config = dict(
    num_hidden_layers=12,
    hidden_size=160,
    num_attention_heads=5,
    num_key_value_heads=5,
    head_dim=32,
    intermediate_size=320,
    vocab_size=32000,
    hidden_act='geglu',
    norm='layernorm',
    norm_place='peri',
    norm_eps=1e-05,
    positions='rope',
    rope_theta=100000.0,
    rope_fraction=1.0,
    qk_norm=True,
    attn_scale=0.177,
    bias='qkv',
    tie_word_embeddings=True,
    parallel_block=False,
    extras=['capped logits'],
    init='normal',
    init_std_qkv=0.0344,
    init_std_o=0.0344,
    init_std_up=0.0344,
    init_std_down=0.0243,
    optimizer='adamw',
    learning_rate=0.00361,
    beta1=0.9,
    beta2=0.98,
    weight_decay=0.043,
    lr_head=0.0195,
    max_grad_norm=2.0,
    warmup_steps=441,
    schedule='wsd',
    decay_fraction=0.551,
    decay_shape='linear',
    final_lr_fraction=0.02,
    batch_tokens=65536,
    max_seq_len=384,
    doc_mask=True,
    train_tokens=530400000,
    max_steps=8094,
    dataset='wikipedia_en',
)
Each number is 500 + 25 x the weight over its row's rms, rounded and kept within 0 to 999. Layers, rows and columns count from 0. Numbers have three digits each. The size before them is the row's rms in percent of the matrix's.

# layer 9 MLP down (transposed), 320x160, rms 0.161, rows 105-241, columns 128-159
097:499478533545494516504444533507536509497489492513529528519512534489535480468477533488532508485522
086:511496497498491499473510512478519474511513498494494474494502505517502460508495502525494502503516
113:526470528527476497496478530503466536455496501522506471480513511490465513491503477450497515472486
094:483510531490497503480479510456480482502557514535541507478474462510470499543540510546508534505514
102:510491531511467519512517486508520467548510503493489466504472504526473529515496500497472513510510
097:517501466525500524501510498497519499498496519495524547469526538519481517521541509462519528464490
072:490503475485511491494507472480512507482514509504505544507508461495492539459508548509520475487455
088:470515539491520524494491526483497473478519491516496501517525491515470498486491488526495491503484
108:502515502479472528530534479457487511502501466431501471459481536450492496542519548524501497473514
092:499454477480560487469480548512484539459484460525487484451526507533512477485460505513464460479485
095:492496523485555501492467498512505482514489497505522466472503514470518514474551507483482484498419
093:509504457512463525499446502514487484511480511531529491539466470528507481485472521418475519511551
102:511511491474536498524475476523491521528500465519526448504503468481526555549544507497502505517495
110:489526517495486470503504517486452530480473504477523520481523494484541513529492504483528490504456
114:499535547460521468476508506460500486521501507469506519474508477495505500478442462516516519508504
101:472543506493510498448523498502498582501537521480515509523500489525460486490462510538541517541535
096:493487494456528476510515443474456535500502537492507499482481506478490517498529485474509498500504
093:493491478506480459486517483508470485509500494491517532523472500503521484459508453482504474512500
106:510522500499508493528526475494530494512491522474534522471490454474500485514514487500478459503516
105:513501490499485512501470525484521551507509525495538483515478493506487486500522522469501512494550
099:501509489480505508496543485523477506479527499527517514497471475481530456522529471507473494481514
094:514488471494542490500425497521545489518465453461488500508496470513529476521489499487499503480485
104:529471468507478540505466490491489512456515522483499491509524524486517498454510476523530530503470
098:504492493534505541498451514531509496485487527507524461499485488498528508500563501516540490499538
101:504534504460511519494507514530514521504509482499477487494509552501479474519475510516520488469492
104:504497516501479486550476497471479489551493499530521503503506475523494532492505496464512467493482
121:519506524509460513493498517517517478493452588474530494505545516540507515496504477484468475539469
091:514518480537492501496491520476446472511518532506515515510436513547485491453476487533467479507480
094:529494493449502511518494512558525461494447542484496486483470497551498540496498491545501466473478
108:482453423522540504479497520503553490458531517496525501494498519519495518500541481478512512535457
107:489499510478488509502470540461488532452476474509512538527535533483496516474525506529519503489464
100:519511502502494536505484489497497566508489531494482500452470458499513502500508458482494540527494
102:488502470519513515483470520517496464504492492533499502478481525556433512541488482493482511504494
100:523508484498500454468509533448482485493449556495526513524525483472511487475493501546521514533499
104:527489518533536551475448487486524507496490463517489458508494489482513505496509524507506516519520
101:460467495466483537527507439456469481522498489481466463503503522488533493492512517535473518469460
088:490499521518478475513503523504486490490506466494507501483534551491529498446517480488524515502490
101:499466485497536497503483532510529499484484505469561528476508524474491509484500512496479552472546
099:500497552482482515510546501532510522502511511517462513532492486502520544471441487530482488562510
101:471506496469514511494490509527513490517457467503463485489514475480499514519490478500498529494489
132:504495485488482505485453572497533531473458531491504514517519458530466494506511482564504512515455
097:497483459484471489510476514546501523482459517553490492486497493497479498528484557525527482504541
086:508479506530482490494525529471501494504485491513550516517486504507516485515504462451493452524490
098:479502487489488466500456468488477489522505567491459519500530492496513509498537502484515493453503
080:495503488499494493501531510516499506497489458481497558511509480506517535517511489511462483507462
104:495497503519525491456477515521511523537453507507465495433504480509467521504489508543494522487528
100:484502522543478484516517476505534471446500481466502550458490505487471479495480541492504482529510
090:559488469461528509521482533455532525456457453517506472483490485508472505486519525510459510546541
105:499510536519455493513509465530491514504523515463509446511493543468494424527495508524525523527506
104:471546527486498502484482528464488501479479560481480487502555529520468532465476539473484505491507
100:525565504549519498487483454526514517519532466517470484487494495492496535486515432517503545525485
094:481511503484441508501528539495474490510524537504496543519516491495527486514495495536491473491522
103:480485507466494488467491462490489510531562531496514469487477480477505511552462520539502484461509
092:482484493484494479489489503474491514452516524551522504504521467501498534503489493525533438522478
096:497508481502518537493483540527536565522517490455509475525467484541494465510503494495488502507478
116:482492528486497516501482493525498471475521515510499507514486472481480580497455519522488495470512
085:514510520493501491500501501558493469520495501533495487495512482481496515511509469510484457515465
094:538510512534461520449547475504512533531516478511500507511496496484545472498514487486510515550521
098:507543553496488509471487450504494487478517448552493525474518526498511511476480489509482498469527
114:545490489519473487495520511473533472477453464499475485462500500524479495518525521495535514511526
090:500517513496508488531504519501515492516497494474492442464478454527549495480509510499487512539498
101:513501510512479499460503500530487523484491530508528476504516519495501494520518522532535476483517
108:505507521517494490498518495527534558502462451496494478487497529478514448478519495469476525470526
106:511501483506547490472571480491512524521516503505493486490518509514474492551476471458512498519535
103:510492507530504567481478514516489508465476483504487490526524538509512485477486461491539489497523
108:504487521508487515590478481471462439537506484531512505484533509502508531464488510540475495464496
089:524498496493462471496455504501513459481493515519440543517476537509485502490475535480478471454473
098:496497529493458543475538499544494544524517473520493478501490471514548461571524497475528526497530
100:483534475508520502487462535499536536521516514528439493486465485541534498518493516469500484428491
092:453496492500475542494499490466457501482478494509510559537489524513519489530488514512469484545487
089:480517515463504446493484475483484510546462528492510503488442522493472482541494519471465525497474
091:477518492467524519490500477448512502475527528517497466530503506489517501488487505489504503490487
105:502537522482471448483455510508468470500503522517485459480490425505509465483508538496498548500496
099:483486540499495457478529509550502497480474491524545537501531507497533488454485532519498509489495
089:514482524527473521488484484504497462510495485523476448507507508556483507473520546462481522499478
095:491519558510494487554481514462474482505504504480505521516544510461477512523506470454478468480477
098:524468522506511471509525495512434452459519545513505504493463516451558560505496515500437505492471
096:512483488524492486501475530493451472487453476510496479499456486506529516453461522511509459487490
114:489470514514516526488503523504506492494464485516517457529489494492516533540522530527455494464471
097:535481522535497496538497490496504529501536529520460540505487477505463432551545479483463496487498
094:491512453504468493518505503548465494490501526546444530509516519506516529524526504492500466477484
108:468511516518455491471521533479510528536508541454523502451487497477523497495542559515563521471521
100:486522524458567480439469493501469472515513509507548502483521515530533496474492499515471501535501
112:468480549473526514495507490492495462487494496502478505452567450519479523502501513458524479513522
101:501543489456496497513479455508463462496498561507512495524459515456518488501521526509491470487472
114:497464489505518511466521499495501514495527485469483481487536467528555523476511492527539470543423
102:493503490504454495497486490485500471457509460524485531513505443468466491524512460457505523499565
097:481511551474489567472499497526481499530492496486500538513510516483481521505507507488460495487554
097:558499497540521470460509559504528509506505468515496489489482520517498508515514537479537453528507
103:509472497504506485494482476485457455520523520467510528529543523519531520491460516502435501494521
099:483489515510511476547498522498514504506510499427531481489510478457509503489489511525491507477526
095:462497475500544461525535485512499470489458505512482493493522545470535482516440463522506500503544
117:506476520532514490482479477517465460501533524545544485536513542501462542472495545522579505504492
095:494529507542432513548477500480530450505483495504495557480508491486493505474464457495520530550472
097:472493472512553514534529523512544471477468482515487503487488513514494502472477491480500507515502
087:442450504521490507513492466480500472474495522550487543493499503506571520557493483524529530522473
091:531479531510515502489551497497531495484493541490502525484540467475478464507503493502543508518485
096:476552498478512526469461519518510517519453482547484497536492526544544542495466484479483475529494
093:496477480480488528490509520502509507505476498488472488513522515522502476486484493523486491498505
096:460492492499479519515513484479475511511486497517508526541456467512491455474523502588473498525488
098:486490526507466507545514462475450490548513485491489485510486488473508496492483508526492427499501
091:480469497516491514480492496500502474480521559518501521525510537494473469482477518465524494516508
088:539482452516472493522469498493507499471481502527457523525490493529470525520515507466522497534445
098:519514484504486536549529519451493521505535533488457522507506528528493523463487559465506513478513
108:482575502471488486476494484488504513518491492427526525510519490493502477515521518509497519476490
103:476505491478472505464492524524532496533491541506497499538487494503491536518501476550492484474448
102:544502487493507553555520511475491482484484521499490506531447478480487503442497500491446519478549
099:518500458505529506482480506545486487545483481471474447513536528498466494511489492517464493547549
114:524494485509493507487540473503547527438506445508513493514499523537550514536508538471524495495500
098:514497496484454572494491538471467489458510477505511511525478501519498492481531483471477503453486
092:510474525551482534482469535489508443487490474497556482495467479477508508483534523522507519482448
098:493482523556507525455455514493520502507474486470530515488547465491493487488517521510473522522484
102:504466477479493502551554494467544493510490459484509548527471547482517519462497519514501475460473
097:496491496494493512516464499501505449519504475466510564484498528459558487509593503471500516532500
095:472456480451510497510473466502486543494495526483530497497514499472484503534498511532498473495459
107:466498474502494500538498483527492528496537490488435478520472502512464505528487511499485472517491
115:609502510520520487477516477557474491497513478496536493533468481482514480473524503489507532490503
100:501506467526462484478500484507487512535522496480525523489537517475504511504495496536512483505471
113:482519509479509485501541485488501499459459539510511515467483485444492529540526512506448489523530
095:485494503495502499517497470492481499509479479484523461529497487499503484517514527504550566515493
087:506506510497518487519483492515482488505510477526459474469474529490517496521519546510496521493513
107:489535516462484523480504519500485492509491494521488530483501501507483547528508480474492533483497
126:515514519498501499502543523479496507561516498477515451535474546485504503476505463520460528509472
106:510488518536491482427508505544511525479519496498494456480560510511498487466479465476511512475549
102:477497487543479491518517533464505479507484465496487513506480503479516502516491516512522522527493
102:474508473521466528508477494499492475529514504488488525507511532470479526540536519526490480527530
096:480545470514489541475473493513487480507506484508547519470513526518526483504496469510500483483481
106:486474512548533535529488535482503485467494498473493460515521515457496463504494535505524481487487
093:482530512491512495491480452528491533520507518499474515519513487479496524487514477497523500516478
094:530495502509483467501510466540492503504524552533498489468527517497506450549512500518474531534489
103:473500492498462496488481478502476481485501531455505471536468483472534526489504520526489517490501
099:456557493501529484507477471519490509505484510503507462504512515487477503483498523487504547533498
105:488535509499499522496511484520547489512534482525541476537432510522545518482501495463478472525530
102:527496508494501493507462498484557520509501490502499502503480496479473495508526512474491500530485
100:471499498479474542509494499495512497454498469534522504521538519519501522485506518514507504513504
088:527545526502497485473499518516502504483523517487483553475518535526512488514452481477478519500464
097:481472508463489489520525505488483448508511546500511519489530500506478552496494507532478492503442
# layer 9 MLP gate, 320x160, rms 0.158, rows 106-242, columns 128-159
100:473521512506550468532479479485540539502497512499518516489469490459531483471524484483533519478496
101:468519504512525491488512520471552515480486466513528496547511479520472515502543460470487518509517
097:531484498506522552496514422514521480466564521513548527511492498476483565492520457512526516498505
099:503551481511514482529472559469517451468513473544484516510468460516539521497485515457488511533506
101:504459550557492497524507476476494474507496500444472465486489476510503481468504523511529490515515
100:500500477499505499502448498482465492479511479507448479519523535467519489455522514523499492460486
108:465478489467491500529507490483445500505548461476508502526474541466484516523514530514513511485505
104:494518537476498486492511523497500460502480523443494525491515493481539506500497503512534504524512
096:501451500465518497510499483468512539465529503475530495501476510521514484524492463519516501530496
101:510507498531469522527518437524522502501494482480495481490500505490515465537533492511523498493538
098:500495550450495491472497504485461520485528483456518498520524546514533496497510488536494478506489
098:497473476465495493504485487480497492512522505470490518506505511486516514464510525554467467482496
099:471491446532475492440534511486536539488531531522553480480482476524493492504500530489490465530494
108:469493463504498516506506512508464548532499472506505492532508463508484447492556537502478498493489
103:515498501481520528488494482500509512510474528480510472507509521490486510501484495498482472528526
092:518455519499492506494473489517522518535516497556530492537536531487466502494462527487474533512476
096:500492464504470504514492506461500434493504512477511466523492522505525490492527508497472499486503
101:500503518482443496493478503474420483504541485537492488497511482525513458487523505502532502540486
088:485539491484480494524504506533487476567535499505547503497500473494523504491532499508550511476518
095:492468511483526518502481515538512568510492438523533505482496483486488502492489492467470476493478
089:494486494481505518480442547503527539544516532469501498481473489461518451496485521529516513462456
102:523501486451497464489557482468452540466487517509501500510507476513509527512500467514514430487489
104:493505488487508526513529480476508492509519500457480519492512552467496490556494479484528515484490
096:504481496483488494504489510488496501496525546470576510504494512460496484488495489485508508466488
091:492517497506492501488509514486454485525501492536511498501542456531408471489542497459522473520522
102:526497554500493518489528505500535498473550532525529454489523490515512490473547493488522492495468
101:525505467492527480476472548523519517489484475474535519509478489551490526513504482517539505500431
096:447495510531508497518519516426484557505538453489509496497513487460508487503499503468524500519505
103:509467510439511483494499483510481533496568472502484501511476476427517503540507540485506468515494
105:487470462513484536532472513517523482472525504524523467528454502488478466468465506521513505522482
101:514490475483513461502496515482491514467508445528507506460505503504512451493533539525523538518494
094:528494524495493474559520516547485477507492517491503541499517508493489466460526483543489520477479
098:520490556492497514513488511554477469481483521483504459527520491493501509494541537551490553464515
102:472491508510451519521503526487507545469501497491537507519531471531480487468517484506474513522493
102:524484521501518501497497500569494442569517506520486495505517546520514504469498507494464511518478
099:473534494456497525519469494536514473446517474511523490526523543459527482522488491535505445480480
099:475490533483503459502487493540516473514502512495537486478504483465490503506507522467528507535501
104:508506479530508510479478517527512534496497468500517476495552517450500514511515508504516482558526
101:502545526544507540504523465494499537526511507519521479477495480535516485436458488483445493525531
125:521481544541502480493500499529499461523530504511527469516512505514509519522483525485543476489556
107:503501524524496494528469521522511483476511531503487500516463484507477495533493478487477474501548
102:520530424482490504529517504501520502493498517509506488483526460509464480513512511500479543477479
100:471544492446486498490495492521459463504518503452491489528457545504487491506489513508463491490537
104:553527501520533521553464531469502478476490491475502426504499514498474515481499494515523508494513
103:489526522481513505459493543474508510543527476519517526499524483514522515507473505519510515469481
102:501528542495506523529498545497532505472505498534499486506530541508545531509499498512490492476482
094:478451496519520559526484520493513523458496498515525446543554491466531495529495476526493497517482
103:515493508470491511494477489516516519546499532522525483477512491485495517500511503505475481473477
101:490473498473479478482476521468450451494490511486498488469527480491476510538504516495536530500501
086:519504463501524516472537447491548533498486442505471504472477500493484531461502455503477516526472
096:519510501537538535485463443507492488475514456513514480459490518477490536493532520458493494527489
100:492468522479462525474544472512492541516516537476473535530491517507525543517488504483513487480467
093:536500467503501482532492517491492484520499511501512466507489517517516537471469488497564480485521
097:497486573543498469477460491475511510501540500507480501498513535515484497522475513517531490551511
091:497500489512457548525515463486515496542497472503501530495509495506534492471500503505531535442472
100:525567520471521483460533515518547507484482472502467499470537511477500519504479528478520484530499
096:555521515513480519495496518495475518531500487514480505490538507466498459497492496501515504474511
098:507506530510529484508472504501526520473510470502523498505498503470506476518507506500503491514502
114:513502521541501459510491511466504465508495497476500489470505507504545472502525552529545514508503
092:511549534460522517537491480507560528492470484504492449468504499471515471514495485481480506520481
109:489495458517530497498484543535525488517481514507504484536477491508485504535514516538522511536514
111:526497458488487522489454524497444479473529487516535499553471556516490519486474489506519472511482
104:436532509479492472490506452547513522466545507459543481484476529486505515535528546478512485492509
098:528456512559482463518516533513528485530534538502552524513536513504448489486541533515478508500491
098:488482454464515494462539507503505552490493480493503492525507516505516540515481504469464496530467
099:522518474494496508495481500512491497504531484466469523479512502494484458491457497462523475502471
090:534531531518494413478485562512521472454512466468520471470519510517510486486501500496519486461468
098:488548484501511499490471542471501458464515439526479468474520484510486455496526531472522510492480
096:498497473495539465481552514490519528516477456499531498517499483477519468474537479481511502487490
102:486490533551541526538534510491453450483539480518536478529511470489507544450477493451518449462518
103:508520553506537438519513538511513490492465494540496525507499473552550504507475469476503511497497
097:470484511512514481504496483529484504492508503476487507491500494524521518507462496475529459493530
103:490524523506493502544488479521501545485494460488488496468525495479488539469467508527457485502488
100:458449528504487490500449483458451508543523507537468492513490506514541533466477532516478509423507
095:485523487534449475499478527504524472495501533491492518533526525475514501472499509481506459463520
097:496466489494514500449474487521498503546473517530513523517499543505449502519488536479473467468517
098:492543499492507501515466484521511563508518528461491522455516490494495507510488489527474541452501
094:513506524504437499492489525534526466502552512510522471491523443505510505527502545504525547493489
094:495485538505477523522481493511463520511523465530501538498516530492502488540502473480475495505473
094:486484504539484485531538555460430481546492542518500499493495557482466517485481523532495502490452
095:511453532512490498504502475489472450476503529520520497470451512462486484523502491537511485529509
106:497500506527526512551496525519482532534531482490492511498474482484486534524460502477507494480493
101:485538520476562483480506547507490482486447467497512528516552468486507525502512524503480474515476
105:507435502489494480528477509529438511521554498505521520467537480488479476505497521498450489498463
097:479526497481525519531495493487467480475501513555539458546521497472522477500529491542540506527488
094:480497545502539541485485520517454511505558504460453504481515524555498487472522482517473515483468
094:507512544488520508520485487529529529521465496490479539481511485528496511501506474447503470523506
097:487505474477468495509470518482516501512509428553474505484506480465456471482503530506515523563488
095:477515538488483530515478424561449514501532495538512509530499534479505507519530420538542481509477
103:506475571487483476532519529508480518513528469486516541508511470515503496504547569482518485506516
097:530526509511497544501438516504507520487499524485504528539484508468457490474554507502488490503498
117:486477523544515490489476505550483484531506510497515501542508477513436501537514520488478510517518
096:488516481457497470520477507460491536514510504469474440492508528488473485507489459497523495464455
103:498519506529509512547441478525499451521507496548534466523484512463515536493506568511499487498498
093:451443484501502466531492503461497511507516507515489504506487511482528445495524511521493484503506
096:520458500504492510549461511527467502535496496485497457458496534494536537467523498497466497480495
103:533500496505497495510488550477523500476492481496478495488492463510525532478496480531478460511490
080:497496475487487518520492495531535507513470516505523511478496498528505487493515472489497489527509
102:493512445540504494480465503476510522499490443516478486502509523470459466476462505465498516485480
094:542515525463508486452489478446522509455531515503463482513518504461469531524511501506470474504503
102:477543517506513484573496468459470490526496496472500503486511490507469468465470518540469501509451
102:503477485512499523520497490483453495471551439495523482560494534497492500527536526508537490516436
091:496496506469476470466504500483494532536456513445499510484516512532512466518457495572473489497501
110:493443507537484497524481505501512474468530533505517469536466506486478514498471502502518516512506
101:546536530487520492484478509475502521487504493510469444486532456507498508483510476474550499518525
100:471523514536490454484498485489513490501523431518477533502506542528484475516494488441515501514531
093:533461483517512519481480514505508519483473517510484474550525516512490508505493503473503487476515
095:521478460497487526488502477482553490487491465509481513487504551499511477502530591494524513508478
098:505434491553507521554469474537535536528520542541515555507475530495508456480503507503467487487490
101:511521514498510567539495474477504491499530473485500507470493463538463477491519516505558480509493
101:474519479490498555519481501505544487499494526558470474478473529538494508515520544462542497484512
095:491503525494510457508475544517514499513491544508553479516485459480501444531501537472541476486498
094:491499504483489528478521482501524487538471497491514532501471499508533479487501442521506464465465
095:484548497499522469465497517516474530551524495476494515464533473481522441524468480485500525520501
106:476515509483487492503477518482529517506541528489477451490501516492486536495473518510454502487446
115:572501511538516470481512494529495476497507499470518497539463521465526491482505501517530499469475
106:505484505520536472522545497490492527497491495481466500516522542493526463539477492472495490481490
107:484490496459494469457508443506519474501479513446568539525516460507490500453507508509544522503464
098:507498508503474509512480486475522458544485506490487506498506524475507431482435492535506484486501
104:490483489490497545493502484509463507525473464483445484485506523549521482509523550509483508445489
092:506476523507520502490500513529547529540536457510478520455485489519502511499495492511515519513493
116:491535461463489509486563509473493502544501520538469495514460437522529485520561522512497498486548
107:505506517511487496511475465523474455474481442456465487515532477516520511485481466546502513504519
102:539449517468511494499482519534495464464491500556548490532501480477507524513545476513516517489531
097:486531476481530507515508484474493492516512519527518534510479498472512478521476505495488527476507
091:515500528538508452546468477497475525520526526446461527547521487483481448508468506508491465507545
106:502514512501466547518454554475477479519512512487506458509528455540481501504509501480526509544503
102:492527472475494480495469469480507519489479498495478506523518497473500509565521508477457503472500
098:525524446483557500530509504518509511530523456474512532515488487456505507475479516459470455495470
094:532490526504431521483515506471476511474479502482494531494519485481533507475506512500486484517510
096:469500535507523520536497416496478470521477500510498489489473495505462501458483531504482515556481
104:505504508499483497514466531470542527488502515492514498471434529525518529481484487504531498481497
097:501532489544454503494466536544485532527531524477466507520476519501474545486490522545517525485464
102:541482535506490497496501537481534490507522560508536448488488456521523504488534491470530503510507
104:510494508470487523491462489501491506507534566472478523511477562507491532534477490507504510443472
097:515486499502521512486434503514539507539465504454483496516522543496495535525488477508461506468499
104:459518534537487496484493525460478532511525499524528477501488454513512495489539500472538506517503
# layer 9 MLP up, 320x160, rms 0.176, rows 106-242, columns 128-159
092:469472508509492524515482523498518531474501512469480503544521508473500536481490491556484452466487
108:527532528516502500500500510538498469518535510501518523523491458460497490494513499472495507511502
091:532490485474511548520522464510479510513518530497474506516476493482536520490512464490539492483496
100:500487533491509512493469460464488511498505495508534473509483529502456479517525487514477509511520
112:513462522504487477506468471504487483512506535494510461520504504486489500529516485536501485496529
087:494482524489487515520517542545479498484490500455530489482481497511499522495497533488502525530537
100:475511503470464529519508526452507523506492471451480469500514499488529485493527486496498488514491
106:481507555467530454513514476536523471524524552517489524526494502483447509525524457549487495491511
102:495501483520533501505477483505459491486531514449517536547452483540486511488473477501508487516490
098:483496517489422495514486483423489466506521525497504516500517523484477474507500500496513511530534
094:492530466473511502461557491475517514512480472491468503492529536470511496523461457556516521525501
098:529502502517477527465528538522535503487466471518479503541523473514503499489451462478506496498490
109:476494506454473513516519484492459480523499477523554546507488510457466495505511503497542499463497
114:485469482499496564518474499477509555500462508483502541500512485457502481462533530512434500528499
104:507557477519480449497481484490539463488521541571484514539518509489514506496515452489485534481495
092:513528495497539513485494473494552512552478495477440468496506492515462531471474477479518564474499
092:503521560496540500517516513507530480480460553481496446527512507502500516467519520480471488494523
107:517475451501468481489489515481460540552501510501485489497489503510493530482502473533519530538505
107:533464474546544499518497535503470461458527479510513493461529510544502512476425503481495520484486
096:519511499482516531500512458497471464492539514496485499510488510495458492524495464497488470473488
089:496497489542462512488514502465475508536468560523466486516515538513480531487491481479460536509491
100:493505505533538504449490489513518531535514514484530505489500506528463499536516505466500500517512
099:481501554512517519521531474492507512466522456500529495501489509521459457491492522479497454487476
100:501473463532514474502527507529478507493545512507524522540513456520523480473495507459500527530477
099:487461492515474500471491534488512476475522526501512516484504490505486489526474479540521542504510
109:496519570516557461476502568533535513479508521480500483500522516505480480525493522520475484486484
096:484488534497469471477530468520503506475471525552488516448495480492548506541526485477484516498481
087:463517496501477488499519458404517534564471477518510515529542493482467476505495537490482482470508
102:481482523488452499540501461396509450515490501477510482511477493489502518501568497506480493508466
104:513522500496535505498496521534499520492453507488493532458480534513466496453519546502483485475502
103:495514491499498487511503510545488520498551524474493475521577512489492523508476490517504490525489
102:506445552513535526492513464530482471555459488470507501460513543467497457502488519478480541505477
101:468536528476488506491485468551485546513530489471484495491504489475521521498523470497462498518499
103:495466574499522530494504515492561498534472441486524479503489530505478487500507507527505497495546
109:516472502490451513508506525516511467541489498467492512481517515484507499486512518478495493499458
092:501461471512491534522477458536498517513484542512511503492458506500499527491475516534509502516501
102:507529512489537506534474478473508514491536454485474551521507467511507506522494475466530471511463
095:506488489504491521489509488496503525488548520522476496484503520486484486491558491540485509509515
101:509536503548481483480532533475487505490483514540464480497523493498514498494472487507507466503528
112:505499499466523550506496502476482518551465509560470501494499506498521464526450512528491497506503
098:509493523506511486549504498501481504505496472507495483477475470516491530486519471487474512462514
090:475542531489508524533496492510484521517527475479446497472512527545502429465487500520531557474474
101:486462533450516513475523473567476515501488466492473496508464503485441509504465516482477507530524
100:506527461503501519546488510475478507501512482514530425444493524530493493495494481521511526516495
100:487463458499509474513477475550503481508505497486466467522480534499532496522475538522501490490461
097:544508483470502487498480501535486508500456498529518509491538503523535501499488487514511540486476
091:473469483506516482487535448506474523518496520497510550513487533480495556512467464524520520483468
107:471487480491514528519550517512526530497501517481525490521527475498532498518514512508497487490506
100:554471487514528487493515509475526524544521492502522510435532488505556504516521505454506527483490
094:467464499450487495512486541474456500488465543472514525525509468495499454519474546480487456497498
081:503547522491563482496487480510524462484511461499527471427509519479463484493489491500464509520500
096:482525481542482490496478486455504476499527487538528530494516489502518551493532501514526508521534
090:486507498507506497539524461494512478539463506441485496475489536495504479509497538508469533472532
093:515480507482509508519522455558497471506488473527513502494517546503477502533481469480538502539501
119:508516486508520507540503498476501468517497474492490474406452557485493517485510525526521466499477
098:516478476505523523511472462486484461489511507477479529503477544524507480505512533485538485441489
100:494503515500495457504498525534495457473487460472531504479497464509469496511546522464541467484500
096:486517508489471483508473500521513517481498497463503514500516505536482462478536529462552525504502
113:451477514476523519504532484514501532545525511488468503533480497500496527516490460478492515501464
091:489526473517519510474536468481516510484500477546535523484508547496467462524537493521530486455506
106:506491445502521507537513453478511506516548519533487482507533507474485503519515456519502500494407
114:505553545508468512505494501492507443492523462516484536488493506501501506483467525516491513479473
101:491490511552476522538474541502537459484482476544455523540513476509467490448505519531523523471502
095:501508512492529522495485473511494495471466502483474463536460520513488497568538499498487498495514
096:498474482485502499458495519504526568516497482522451492509486456529518511555466491462515500530540
096:489492474552539527536534478483466561465511554523511491455513467487490547521506474485497494514501
101:488489470480507527481489443490466542503458511474520514471481521500485494520465529473512470506499
098:501486482465501522522478480471484451473473506482531530532489499488486563522528554465523488497519
095:447523550454517513534475468545486433485518509495493503494479502497476503482508486483549521506478
096:527506517465487519525473508517523466463508439504503511498532473484540503468496501476517465465527
095:527470504524501488552464473539489524485473460515524527529521498514487487514542526482476517537520
105:501445451481491489495534508538463503516510500484474535492499531502448469540507518535482489539515
097:525510465511492503531513520488465511507503501519481485464500475521564517503517472468508508510460
093:500511503514495524477527493495518540517551581545514544460450463474474498535483506471515488507477
095:478558505524510464517503519475507487499500517511456463497500444481517487482525473498498477544508
089:503554481497524533498498517478578514502466435511508505476523496477478459476488507502543480517505
099:497510545466503495530502520525500476483521554434509497497500493486480471513517471510472539467495
111:493498463520487506492497477471489550507507469493486511517513513515511461526515464538465500544486
101:503505483503508495473513511508523464546462500523522470537475478499492500509545517493498494503468
092:474519562474530487532510515515533513525504521513532517528497485521488478508490499507482504503538
098:475488501494457523495496528525488460538488458513484461539520551495499494456510469489474504508497
092:521503479540470525569502516515476517512512483490496516523462492482506524510481485491530480472511
103:510482505528481491517514474463501507547505493527475516436490493492538477493552521525519489493469
101:512471537521486517549504547460508491488504477455496511486524476486489504508498504440540474495531
110:493528507541491461474485484460498476537552482457529464492509458476469483509516493482553513474539
100:511503457523506471522488500522496484499494485504479480542496494492524553453500509519508502502503
093:504500496494498468505487495497506476481483447565524495476465432545479480490519485483517514460470
091:501536521474508450513493483491488473465496524527501524468496494465510485500481482463489514509514
098:499488458470511457528514475490533536489468482497522545444465487451521481511538500490545518499517
105:537525510493512509482512512516535491486493458501483474488544476541519526550513491463520494485533
092:550493478468496490512487499508523534505466496509504508521490545513490476494510500476447490496452
113:486468495511517504481497497531501469479498580487512490521466510502469529488469512490530487509558
092:514488489498516484437455519522481513525534506505465513549478516484497483514504508517499527519519
102:480520473497518501508488471457545537473507478474493475509491473498494509454502515467468506492523
096:526525485553478496473514517514499510516479526462529422527457505505489498466558525502490515500522
090:469523490519506500513462480526486526460498469497509464521490525505519530445450511550469512515499
097:480530512518473474521521500513473500485503510472473472547487486467466496520521512494463480513495
111:456527541511445492437499501488462485503523478518513534511461469521500526531532518511521499552533
091:520507497524533473536470540525517512489497502551508487480508524532512478467517457420540502471522
097:534497548491523499495561460471544482519521493471488495504455482461510553532523503514523529443491
092:530532537490519454512506478533489496483500459492454495485520503485499535517516510497459471463487
097:497478515534501497472526460538461486513512508489515513557502472516529550492514498529469506506524
093:489458490462490476462515457553507456486470532508509492475503471509504474454535485533487499520472
103:527495512509500444524497477496493506526500484543490524473526466490495497471482480501532504537507
103:522496543508485541499526430497499488471538510492536496525520480529546501516487491475505510545502
099:459468460477505498488501505490498520477526515511488511522534509509485495448501529499483501518483
095:518488533537435493499497516463547472496503502510523523519501502507493479498502549508507499477502
112:516490483535465519519511477501521530502512527482456462485519542534527472487525500523487523477524
095:456476492460506516462520480494510516504475500488493519545481498484481537511479501522473506534485
098:541540548450521479508541478500474519484492523479460464511511541495528491520502460466478476526516
100:482500509469501510517557500537489484517526465502525510495425503499486554476483501482512456476471
113:504472492451512506511538558482511520496520496483519462451496485532504467534503495482510522512494
096:528504518512487476509541484485496539517526516508488437497465459531477514516485482533488471516494
091:520521514544514522500530517477486503499500536466495531483489474532568505485487521490506535505510
102:503503489517503506525532484496488461491470525461518513465503517482523463478537504533470533512511
118:444508487495480472513507505448475498474501504503508517483552487501499490550515480518469508528514
110:483496540524576545501531482494500505504517494475494525471490519523547500492488462482516480539503
108:494502524485511513503515484518523468485495441509512491503519534514489507495547528516524518532455
095:512487513531510516494487544521517491511456469542455507490486490517490519484480496514479464516530
099:460507515482491492432539517513506496498481531517465531504514465492468504521548487466536520490515
110:487540567513471487468452528494445477515475491480503512512500509552513539540507523486510508525500
115:546468494509485542518519519517520456500484507501502480516447460475518462590478501551467471467523
098:468520505511530511494498492471501521552492517508518530512477486487491508504512530499459512522520
097:473482542489470496488451497524554536483502560502505489485503538524480534471530499478454533518540
096:556498497490520497491496458522495536475479493522521508496468514463508517512502447514500503459483
105:484540494499549464542461490489465581510525508489466508523473483442485485517494496499503459532539
106:481503465491497520510522500427522499506500513515508516514495471505476497506529464472471553482478
101:481495489484509533565455479516514568521530504514463506497507470509493515531487519468469449494519
090:490476477511504463505495493505521500481476494472467488517543486520521524500452487496502505499526
104:496517496572480480507467490487488531522506501503558564475479458485511510456521508488519498496511
097:501514532489463508487501515481547515465477519503474507510509437491502471510522514505465500452503
108:498503496506499468505467488524469471510513501498468534485527451481508499496511513501528502539514
098:459482494530507535510525498495513509564495486547505494471492488519525512537466510530518537477532
100:485507500463513520491538528505474447512464511501465492506505514503489520501502511536496499472499
095:478492480557509530492498484483503520495510470492515474540528460479482541487484485482520473495523
093:509483500516504499512462515528532492511471430514538518493501510488527476493479558499523501514545
111:432530500519485528498522464500453480529530519519471504510517474555483515511487497468481480503505